Each number is 500 + 50 x the weight over its row's rms, rounded and kept within 0 to 999. Layers, rows and columns count from 0. Numbers have three digits each. The size before them is the row's rms in percent of the matrix's.

# layer 11 attention key, 128x192, rms 0.0674, rows 109-127, columns 32-63
098:479474511497402499509481551448538432582594504558502490559534408406496454477483512469506529428529
096:453532469529464522489491486480500457616552487485508506545530419451393500443568520541570461411471
087:486531511558427507554522506384434461474594476482533551498528493481489539492531510484541494504501
113:517497465387518510483485400551517472558470440482565474416455515515503493513476499543516498460489
112:448530446472524555544501409593538484628469449455522449479506510574536479456454476489470496429482
090:475549552499494495529511418529614587524444379503581547433490499503518481443557561539543452506541
111:506486515509578564582466419547445550526461472444449523538532508514472493450431465481416619487544
091:462523521517610500530531392553459618506438563500419509476442533474475451477511499509481500484473
095:441531528469482456505508542479474426494554489431456523493478470457450504579519476547472518492469
101:539575523513456524337411491514569485442500419600460522644478557492544530573454452534476474462466
110:554445535507454419480410602499479465411497450541462572530526572441527540540413482546501511471488
082:510461541497555468480576551477557589438429351521454456434440537544539500547491458475480496581500
096:432566479575557598558503452464529528547522455421486477358503462440434577540468516515477520441503
089:536553539551527573527566551437505460485541506518403528591478491547531504514559547476490534509527
092:568463571392508442464511509447544596357496512463538541474443584540582473544442491458469528616534
117:505486551510476479505363579467570493392510494536492526509453500532553572477450432568593411511482
094:475486600438545561564545465554489590497512406491521469396472529485532448437475518495552553505520
095:484535499503474518430476503502529494413380442497509514435426493516520460486466522542503498559507
077:504533495558525519477529489544495580430406454506546472441551582522505471615480501465455571464470
# layer 11 attention query, 128x192, rms 0.0702, rows 110-127, columns 32-63
147:487503482423449470470540485569451525500538528492610565461538539522555439358574443516567466490452
104:522526527435504521588542516535467526466534419541517559486496501492477455484577543472567484452425
099:472449561496487490508461486561577511517465435437457429521462527461553497549526477496497545527608
090:501444495481551533537504431565534499627512535468464536559479488526489477469548545515443470447466
084:423538477600449525520515526544525592515555475514476463511466513520424496526546464519492555516540
092:478481530541545544559550395514493466568475489486511509535476461527429523501572590532408552464575
101:504554531543489437499525526544529528502491501477394450436442506446419541552567545476514586519537
087:481480580453542456454516525534478487439491474446542516482579523509552550560504479489563543496492
097:560535484577525535523445490469560476490506518507495519563488581498476520586481570476469435465541
085:545511445502460471451431549463580540400493480585419442478528544526583494570471496467509542590558
120:483491477578573453484494405476583489633529438551437482554469447497406502583459551578424514510498
100:448555464518546577535597479569468491554503462459575514476617421578462496514474594530460515432493
083:416546538534453575519533570487425492534486465539442536519466580528497470557545473508522495480496
121:531454551582546456553435572409557477423425454464399461483530483469520531594428466516452548589564
116:531547506517553492449485486459536546450532517489454529536571500563523558519403539476468565560546
083:413519556512550395538572563507584518446495524579445558556493491536535502498519516562449456518438
103:501511467561558427456458470415603544522537397558392415484410447418471513553527526499479557531542
103:537529625564477531507519538479502426455503496511444460490509463513430601518437561423447460574514
# layer 11 attention value, 128x192, rms 0.0684, rows 96-118, columns 32-63
091:402460498496474521507521448456508448552472403512500406542585468423530416451550526549567531448496
103:484457444504528430516505494519462587491503533445590556513486508448544513532548496472496479496503
094:481477512533546524507445540445462523506594566487608470504536471501498497481470517436500524462621
122:591494517516439504483506505519545469420434575560521520526581439472461470488636560483532465520545
102:536501549490484494531548534510505461422496420501477559455516613590551458508575444516536450523443
113:460480511523436527585521476541544523525487568464521434492604384478502513565491621499511453471581
107:452427560486500501515619493537480474423471576508499477517577480457478464476615556496526526467524
095:488518449543461446511642491570531491549499520490528534453451376535572538476541457556488478500534
092:472613475493448469517511529561492442415424500425471464426549605500504467528533546461506442524492
091:464479463482515503577525535461473509467473471426500517594452449484478580486397511521559490450449
093:556510514522503523527497531600578491483507500477491544441504534496593541596573509458484494582434
099:436515459476494502488588506478457426588504534613560384437613512576507514509529525451561509476543
114:597411586514468590556548542517500453529491526479492516519588427565464458518582521496486533477504
101:462436447482470477501479473533540455547453457367489497558503405467597415478522414534470525485414
103:609583561499480474425532543599514551507513578485453501494445411459483569457492443474455510540482
101:489527545483543525529394546458546415462496524491523462501641552501547395494504490422545472485547
102:524456572474454617561453493571543508434498437444498495497513612501477476526543511549532573538485
098:542441566476501423499418543547484489577486503510427373420503556509476500476584460434541469490471
103:473435545493460483423563462478470528528485552552472486459464466459422557561483511503561502523543
101:438551490508533486467565605512570529537475502559419481483487522487565521513421608476543489456515
074:519566493531438483498512442583521563517527479504473562481437449580560601488580500470440497517538
093:535422519467499516477593579536483492509639598422466484555372440550496571433514512399433515534460
083:528466525542434570428499475493501436567566495464517441448599493622508528543535489562596461511516
# layer 11 attention output (transposed), 128x192, rms 0.0678, rows 96-118, columns 32-63
090:432495464623542496482494451523532519498432536488420441490487545469435519534556525521502484491504
107:487527514543523492563622511559503467513587443511471523425535438450409514522485495542424545428467
096:534439487625457485491464554459496501434500508563539538387527602497597465459453508531553571544456
119:614526451454525610484422482428562463480541385581475431545504519532472533579503460492557562452450
116:439496515368424495482546482571491373552464513409547509460513527511532550550465516503481476435522
107:437484422437544510482565509502539531427494456508434463456516460516513533477533588545642525514502
104:440482509641495431419480523472510414415407583474469468531438553568527509552544407537497496514481
099:468513522432556432456481504470487518527509444456364438451467499536583414489459583470523522514543
089:475451464523543574429523552515488512516498553532596493552551448520482525446561494491459454503475
083:489516522382534513540497519484430548442529484626476490472516504505535550518550448491550526509602
092:488557460462493544462563517493468460481541582516466455478548438526520492487498579510467450474449
094:477487517520470436458552526467599521502415461489468623518498505412567482527561459489562521478542
124:576561493448516373390472558484563495430492475569533480423437509509532552525494486458593486565522
096:565577474501509443401526487470456541559498459572466455452634541475462620580504479445515525497572
103:537482421602527519484524498492518541447552565500454447481431483568520416474523594501494430543445
100:460502494668551511569472514521485356588497469499533498596573489518497514481425485467429530372458
097:537533468519494498490562454495546478619492586589566495527470564535474504588422483503533433462492
091:496465478444528484409601555538640438483486594501455533486477507565512525522461519492560463522483
110:579547444461472443337511510437491530552481473471543567459484541434551501480480524479597475527471
099:460419547460557489574581440540496532491503534501455523452469463542497473464512537524495479547443
078:466483435459514532520506503510512521597605462438580517485566523512395475473572479493563480515439
099:536455480651539505514572577526487479431502499480462478472464453422433476497434488546445557560480
086:485499504341508468416470522456492449420452548495478497542431515485597450505457499471421516542504